Each number is 128 + 24 x the weight over its row's rms, rounded and kept within 0 to 255. Layers, rows and columns count from 0. Numbers have three digits each. The size before them is the row's rms in percent of the matrix's.

# layer 7 MLP up, 640x160, rms 0.106, rows 261-341, columns 80-159
098:080129129096142147118122101143142131141131105098148139129114121132152111143126149148113130121137116120086132175159117183167127143092125130097147119116160102134140134171080159137134101191141127121105133095123145116163126095109093155131134166
101:104115105118135146126130138115139149114146136055145147143114164066137117125156116163123132123117160181124158142120124141144148130136105154146126151142118123145115174099112150113110145155132132082124113103139093143131121101094096108092140164
100:106108131131134128145128119097102119136110131124120122133149106103156144116147119161112155091149156139104125107131140111155156108138122134129133124120176157144102126114074152147128143133111165124157090097124137123107150204146140127140128158
105:181152132122137131123151131125113126115126098155106143159096133117138140187176143151144122114109141128120113149176095156111179122139123113166157135110103184124123142160141163112145159116131145091177142173140131157116180095146114128111149115
104:142109125111176105148131134143117087140117116137167120131070166126147125136161112151112121167110108138134129174112110130121137079125159131131107088141131127168106137119139104121142119144151137107118143154166145137123154115106149118170192133
106:136132168122118133115123094140054124077131127139100127106115123103129101114139126152110115089094123134109099115137124174095144138095152159128128079173146127136114128163142121135113173103150126110105122147133148142155145145097132154152095087
098:106136129090127105097092117129159139120158135134099097131130131136102096135147093121119167102148154106153127117128123155128144099122101141159140115133165080176109088111087142170157213164141159084110120099133078127126101109124134133139134119
098:162118151088095102106133163132114132147152136093152135127126135102157164139155093140145085133099134096136145145181142147157132111129090128103102139125176142144172149126131094114127129196109120126145081143133124130149144114085083121097160109
108:127105090118130125136155179109130148147135084153140123124103168162141138086160137135156122149139117129155168112152097123158161127128131127068125101143123141159151162104115112112100131151101134108135108121118136139159082113127139110089156095
090:147146162118097148153118157123141131121129152095137158107115153117129192127147145130185170087142143164116118131127125102129156154148112134113085128122125150132146125124103108127135127171111144101119087138116153095218129146116147102121129073
111:093116115116117173153149134084111127099101144110089135151134122141121168142132128156100153158096161112121141181127142139153113102174143153126110124126106184122115087107107142151162138138086169090126122117088116119111161129108094181146134112
099:126181169089136119105118100132145157135100101145152100130130108113159164130119154143102104105161123145106089149139124124128122133170127137122145107108133134182072173106118124136127143174171126112126130096107126130115107094172106113089095117
100:145120079127061121148106135131078124150147112099135161180090122107147136111145157098115144120155112132129150116180145122109142126141135128120136135125093126157109173119106096161108136140125099114156143140116121137158139126145140124123148128
111:119124135103104147115110162126100119128119125148096118121125172128123167159175101116125115124106101129091131170130089092139126099135114155130122096127118135165106119127142121164162124160131155109139110166111172122152141132141090111122124146
105:083074103130138141129210181094124147142128134127110130117152166095106121098125137111143123137124135139108107142107154121133105117136145184085098090139126136147116109116111113112171126162143113122124143151114104123186152147142139114085131134
108:142103114134133116119112164120094119129112144101144106135090131154137117084120125148145117162110135141180137127141153114118133123111129126077140107150089108124115121169123109133128162118119138112141128126124095150179119121154114150122220105
103:169137119102127130129097173103135117142120142111150139163093133100161133109159148165149170109148119118117123130105100129126123051120136129117133130134147153115129081106136124107102130165150129075130084134169151129108125138125115129139143055
111:125164131100114149142150142149125156121122126137142115103138161127184120134144137108091098094124111126113111102120155112125113139151094123137144105110100095128158140149103138128104169172152147082129168165174139128144113123132161117169127145
110:116122125109128140135153120112144131108102133080127095161149152104132138167142126158129096082140123142128123178139132150135091126132093148137152105115129179117125090080134140121139119102130141097102098123151123166110143117165121146092141149
105:137162130058146099124140125077069103161139142144083105138152151139120150122137118126088149122142136097143120144178128127120126054098111142126125108125139088170115156100154102136123144112147116129138078116143128148102140125102121117142134101
006:091119127112130132107124124142142154089117146118084152106135143126097070146137113120134129116106149142126087147148124113101115062145122148113121093117141110151152074153129147150116139111129089134100098175162125082074142139134181114127119121
102:109161135138142130109141119139114122116111141107101101151129165110125141121170147116180094133141139119116119110129117121130155112096127124103086090138122136141134150130153097109124125115094094103106124190169156136129102125099144119114156132
099:088134112124160174102091163130138127121145133148133112140106109169141087090132095146157141108073125151123173124140124169175186129159124101099137100111158184139131148125131072146137126158117124125114135130114168119123130155167111163098188182
104:134144166119141162153100131147096118114133102119123115135137157171130101099171131156145122098123143158099119178138142150150156141127148145135120131143114093141081156164103170156106170125117108096140136111122139135119116180120138112137105144
110:137143092141118146119095136092119125143152166092120124147089124129132129119119200157121146139158158121136136138127139167123128130085108151121136100080136131133093141134149148124105134129158135105102147090124127131127150179128113132146128099
096:153144143102096133148111159143127174130145117143124142182131133102158080124184164153096141146136119151123151122134169122116102168132102119124144154103109133124150187135099154110100145133122125095144086114130134149136111110128167115099132107
111:140165167151159146118082156104112073150166135132156121170143106106137124123155108107118156141103133114156177124165091160110110147173143124073155151117145103170152141113101074173108128123126152113095123136138104117134129165146117149087122079
109:118158142104107101164164165096062120107159108115122160151131104074152122118166134113142135100126115107181096128147087134152099095121105127150095106142102123138124115106145127105163146131152134072195134141099146157137143137121145090127138119
100:103134154086105168124104143145120130120137157119127107151144129165131114123146161134129129101141139126100112138164195130098146140123132133139129156080116167095073122113147122125082147152112145102136139114160124095142144164091090168185138116
107:099091132133126125105091105060095135120128107114141119125128149168126161130147145142169139115143131111080153158098136181115112128103153122106133139143169158156123108151092130160140151132133142108101135173136095125123133165110137123163157134
103:147131155130114119120154123097112129133159103100113152144143108091110145144121200128113161113145117129175177141145107124130140124111094130070158116115124140102148145168158116176152143161147154088145080132145102099168130081126135100124143144
106:109163145098112152152128157082121104113152143106112112122132136116173142167177150150123123141134140145092128166128142188121171095136110139094110087131144111133098121137127127117160162162130123062120127129142143126193141130090144137132123152
097:070143127115175085159138118137105122139132103111157145158101165124097103142137096146158093169128100195145128146121103085143110132113109181137118116138145138176085103130125129130173104174146136107141147148150139138159125161126090116130145157
004:113167107141110109136143119128158132125111149119125086140129108139181121141121088105109115119127152120151128114105112109136112130171128154106110106147122124127082109095125124120105113137128101128097135114133122132102157151149131131146078094
100:154148151132092141157104107070082085147145128114134151136128156147168133172134178116154157078134142142124170157124173109138129147165112109087136097123130144103118147137111131135155155192133132093137090121125123098203125175096128127103132139
111:122143155113138137182131194108118135120149139091116111138142130095152126165176167132135147121150178131112123171136106170137160104112125151110111097136133116141116112113154152135151133166142132085102118131165129137189154157100134153133143137
112:108109113118127175160110142115100089090120154133168138107135142140135161086133125130094100137112173141151098150113150124149154109131113153095158124169123122124120124120127126107173150133142129122125104144144159139148098158131124116091111175
113:120169090144129181147119152129117093112134106135109112142115147168080148140170112137160144103145155112135152174133156145093143133112139131130163131137118138102098123176098135204158142104091122109161097107101126157153115167115134113173107121
112:137144125157116149123184121064105108094154145092149113151093104143126101083150150104153142126100157136164130140128102170152132099128155103086162140143115126151150126141185130154158128123108124105138163124128122117114089138103128134135164131
004:117134080100118156174131123143132139129057127096134134116138138100118126082106121116133147089112148106162160170109101135101101122157077158116154104104166103180095077145111132110123127116161097155129125146108148081146153145102136110147152164
102:140089109097116172144153124142147114126142134112161098103084171140126173163146090120177122129101136101148119126094101109144177101148149154130133087131173121139125115106126144163133141147115148111130092126135121126117162151112147134126114100
093:113128156074154124129117164085106113099154120096150120155094143115131142120153154137136174139156181129108120149147158171178147116133162174104108110167116098116128141107132143168141123170174136119140106097160110143169151161128108138138139144
110:125157132097144147155131101140138162097092116122127162127117151115163182129105092162119129124100120137095145163168134132145140081094109129127152142120154094133125148115135138124115148115086111107151134133157136156179103146132144138148148114
110:151145161124125116139153128102120106088119098159124142139134143111126113165161083141122139096157176147104104143145112090115147085121111160148165068094122114178100094100134117122108158138155137117125171108143099135107130095094142083154117129
106:115127139088129116124141098102134103119112140108127091123150166138143142164142149156149131121079121177131166110140131154136124142130112186118145119116144133147132091114170118136083121183143122108121161129126164120142151106111117193125118150
105:093113094141132174141153136148077129108117140132088113138133129147126144165143114166091143157151104156135121153142111136154127075125140143124174122088079145109135165139162125116133137104117123089117142132133121125119097118085134121095101166
092:117072129083116109124117165101102132126103120110139160149115161122161140163137105140118140161113094169142116179101163113123103123125109147146119118130104124169079140148121134123111176136159153052145093124119080118121145135120123115124125163
005:048112115140134141177146112114141150133084121110145072094154121132146135129140104120174091112093120161132145140131141134130179118129177168116085091140098121141109150173143140102131144138104140150157128144153129068129139083091143172126138105
106:086145173100127188161158142150130141064099162115151127136147095086107120160109192178098151117101133118141156099147156147117153139140137151127128112145134120126154105116115134162148146143155141108154142136121169151133108117120103099096113118
108:091155130116098131113137120150116146123167119120122089155153130134160123133150165189144119089106151109107077121105174138130171173147114116151098081078100110122123095168115141125150134119126134109163162121148146163134155120096133169174116102
107:166121119127113148131134159132150139157090109111107148180110148127153122090151125155166171145108135167162113145141138154119143127123121154126143147134121127138098119135071085113106111154134155137149124141114106119133136149099119164134155090
106:104119131084093125119127141077132150106086126099126095178113103122134155158158119160143125130129185122098117112111122121119127137121095111136140132112129137108147127138072096113115154191140111110099136122121125129114121107128143153137155112
098:128166138145129157098123172143120119110118123103110130132068139129129114120168118125108173143125153157132121172142160119121152092163133128164119140123095135154130107125095134118102114137129134098138105148123093129138119137106133145156148164
077:101141144104121142140125146155116114102131148112162141145115137114135136136188128189136133152156114156119168152150122116147131117083109159107152104106107113155140125139119131093129132175147156123145129134194147138140145110126135142168120104
102:112127164090167124112182151132153094156147120127126143111097112126121152143138124130130145111099131124077126096152113148122118131136111131074153106093124104136169113137169130139128120150144106127142152132102158123130155122131105147094126113
005:093122144137129142100147128137139109113089141122145131107161118146164117160141135094146119127091127150114132124129149103070161102128182133115105091157085136114127114126121144136118134137086108104165134096144119092132185121104166143101154094
106:126113157111098098153124126063060113134122116097139121121149113109102121132119191155117165145121144157146160169110125109153097092124061125130110107124078109141090134086097123127143133122149134130096115160145144131151114100095131127153136168
091:146140164096121126084132160114129145107148113120149067145136138120133192082136093179152146126141112139092172093164126165116148099124117130121168084121109098148144168117093122163119162128133095107121134118136152097101153134129145135126109105
006:134133141115135130138146113128158129106037164146106090104162139104114150128128125143112097084148170117170176202118127127110125107119080126073083109139135114166112108143142124147096125104147078157141123171100130068131112131132177160122124142
110:145190106121140106125124110108116123146090119068124082160136125114157132101176188142153137096099165144082085118142121134134100132155104099123109123111123109176155118105092175181168142126119105127126144125156130122142117129138102128136158090
104:146118128090074088122140115127110112144120131124091119144114128133168149157144140170121123135135118131155109097165091123080147120162075110122151096104116125126138124130134120162143151187172137105135146111130116140157152090148110118145178141
078:095137125125138129161123174140089096118116125125152138161094149126114139139144130142074163154126172120161134165139120184138156099079126145098134113179085138143147124112151148144125151163137167107160145118151140173176133134096166130148158130
102:152153149121107141130097134142096134100094127089134083097142157104109115152172161153135114133114112118091137126087128093123136097133101138131113086148085151129108125182117110165144157174106121111107111139133128125162068137130141116159152118
106:128113160109094205111179128148143120118164145122153107186115133065135116161128118118120160074115119152086162132123156169159131133147111121116154140118110129129112133104130123122091146118147128106096145116107129129117122114155098119141107120
103:100160126119112178158116142106146136116113111140160103120130131168154127147146119149152120136108129153108126123093140125138152135135135113143114132118145183125101136134122110115086160162085132116109096148153142136110142128086110165176131133
099:141130151136085153185107133120146140133121116149136113117173130122114151110150095144129116117144160134134138116115085165123116127122128159098131123116149141145076126121135155131126132122100127111136097152123081127147102169123155133193109194
116:116163177107127134145108182119095119138118133104119147122109119115116132167151110134100107108115125156130126116187115176103124126109096198134151104092110140114160085132137116174127149154157105113115131156151120131176124116100141168145120099
110:102125126091091154124118141141142147165125162145113135121107117148122094132185130165125117130101149130134133137117127141061177176109105149095099075107154156140106139112147119101106129110140135124110113117131138150132137139148142186147142120
006:137079153161142112110182101129097123136130165149149117132143134084119106133159129119132141194118104137108082103126131118099173108141201110107120116157121171129147138111117152175109121117139136137132127169110131113128082144137168129122129107
107:127124150136149152103153162085070185138136128105184155146123124147118139145147094111109121123129221117168105135120144160091110120119147138090158130141157122116117146126138099148114165105148137111147125152136108113128137139094146145134131124
004:133122128106122148151137131150087160108105116155131107111121122154181108137119136127153174135071137115128132119125088124108150124072160113116130088147113165133128081088094162096086143168108121099108145105156104105159132150140055126138130110
111:162129084063122172127113117125127152097166188079094122173091096098123146112160080132159116127119152069138148147102115107116153132144104130145141117131110149152111136131120146187123129155156167105148096102132111122093144084143120164118134111
106:094140164097136132089115125124134116171090136132146147131110145101143114130132141166112124132124117122124139152176169154172142093092145111169107129134110086181118153102101164126168137163144153090129157128160089136127148092140166092090159122
111:120151156087118138166125140071132125094146106116151137118143143096160104123144132119150096132138182117134094106100132116133109082147104140102090133141063122147094130104145108112122146144152126137139141154123140125154100164123139140132146181
107:133150148134134174144099124121149150137139105106103122153129111063163134131134153116124159158129143141110142148169145160063138106115080170076081117143160112125118131130124105122159123131099112122170166148124084109195136130131097141159122118
004:114142133126121176123175081133087144114063133091152114144131135110108136123124116097195121136150097090151138117124105126119128129161106122113142095111102144147105136128134099110108132131121128136171152176107160085133133115093114157147176131
105:148133138129141120150151110128140116086106125105107138173087152171138147130154123165111101133092133152112145133115114141113151104116105130087088091164083189141091148152152109139172171134090129119110104166149112137122110131116176078100102160
118:107137166158113149135102147096092125140148156119127126147080145129153136134144107141132133084083159158126114108139152164162141122133144127136103107144161125116138115093143111133158149171121124135144134173121148119162128153092133131121117125
103:146141135116152100123091163140125116152162136147142122129077149125119161104140132128160121104126132122144127133119091167111190089117098137131117161189101114209107138097104103165146152158086124108127125140133098124134106094127155114152145122
099:102115142107077147123147141112123152108111095112126129127121194156115137152151136116142136147105112159175121145114134164124169146149127100115175137156138178118163062170164159123130130127130129086142148168123154167102131120056119106162148127
101:143131120122097157138167124147162093132079126109092119120102106077103163125133123202135145156145154121146116163138111156143127117174081175139141108127115143115123114104124094141128184143103147072150110112159126099135128131162165143159122107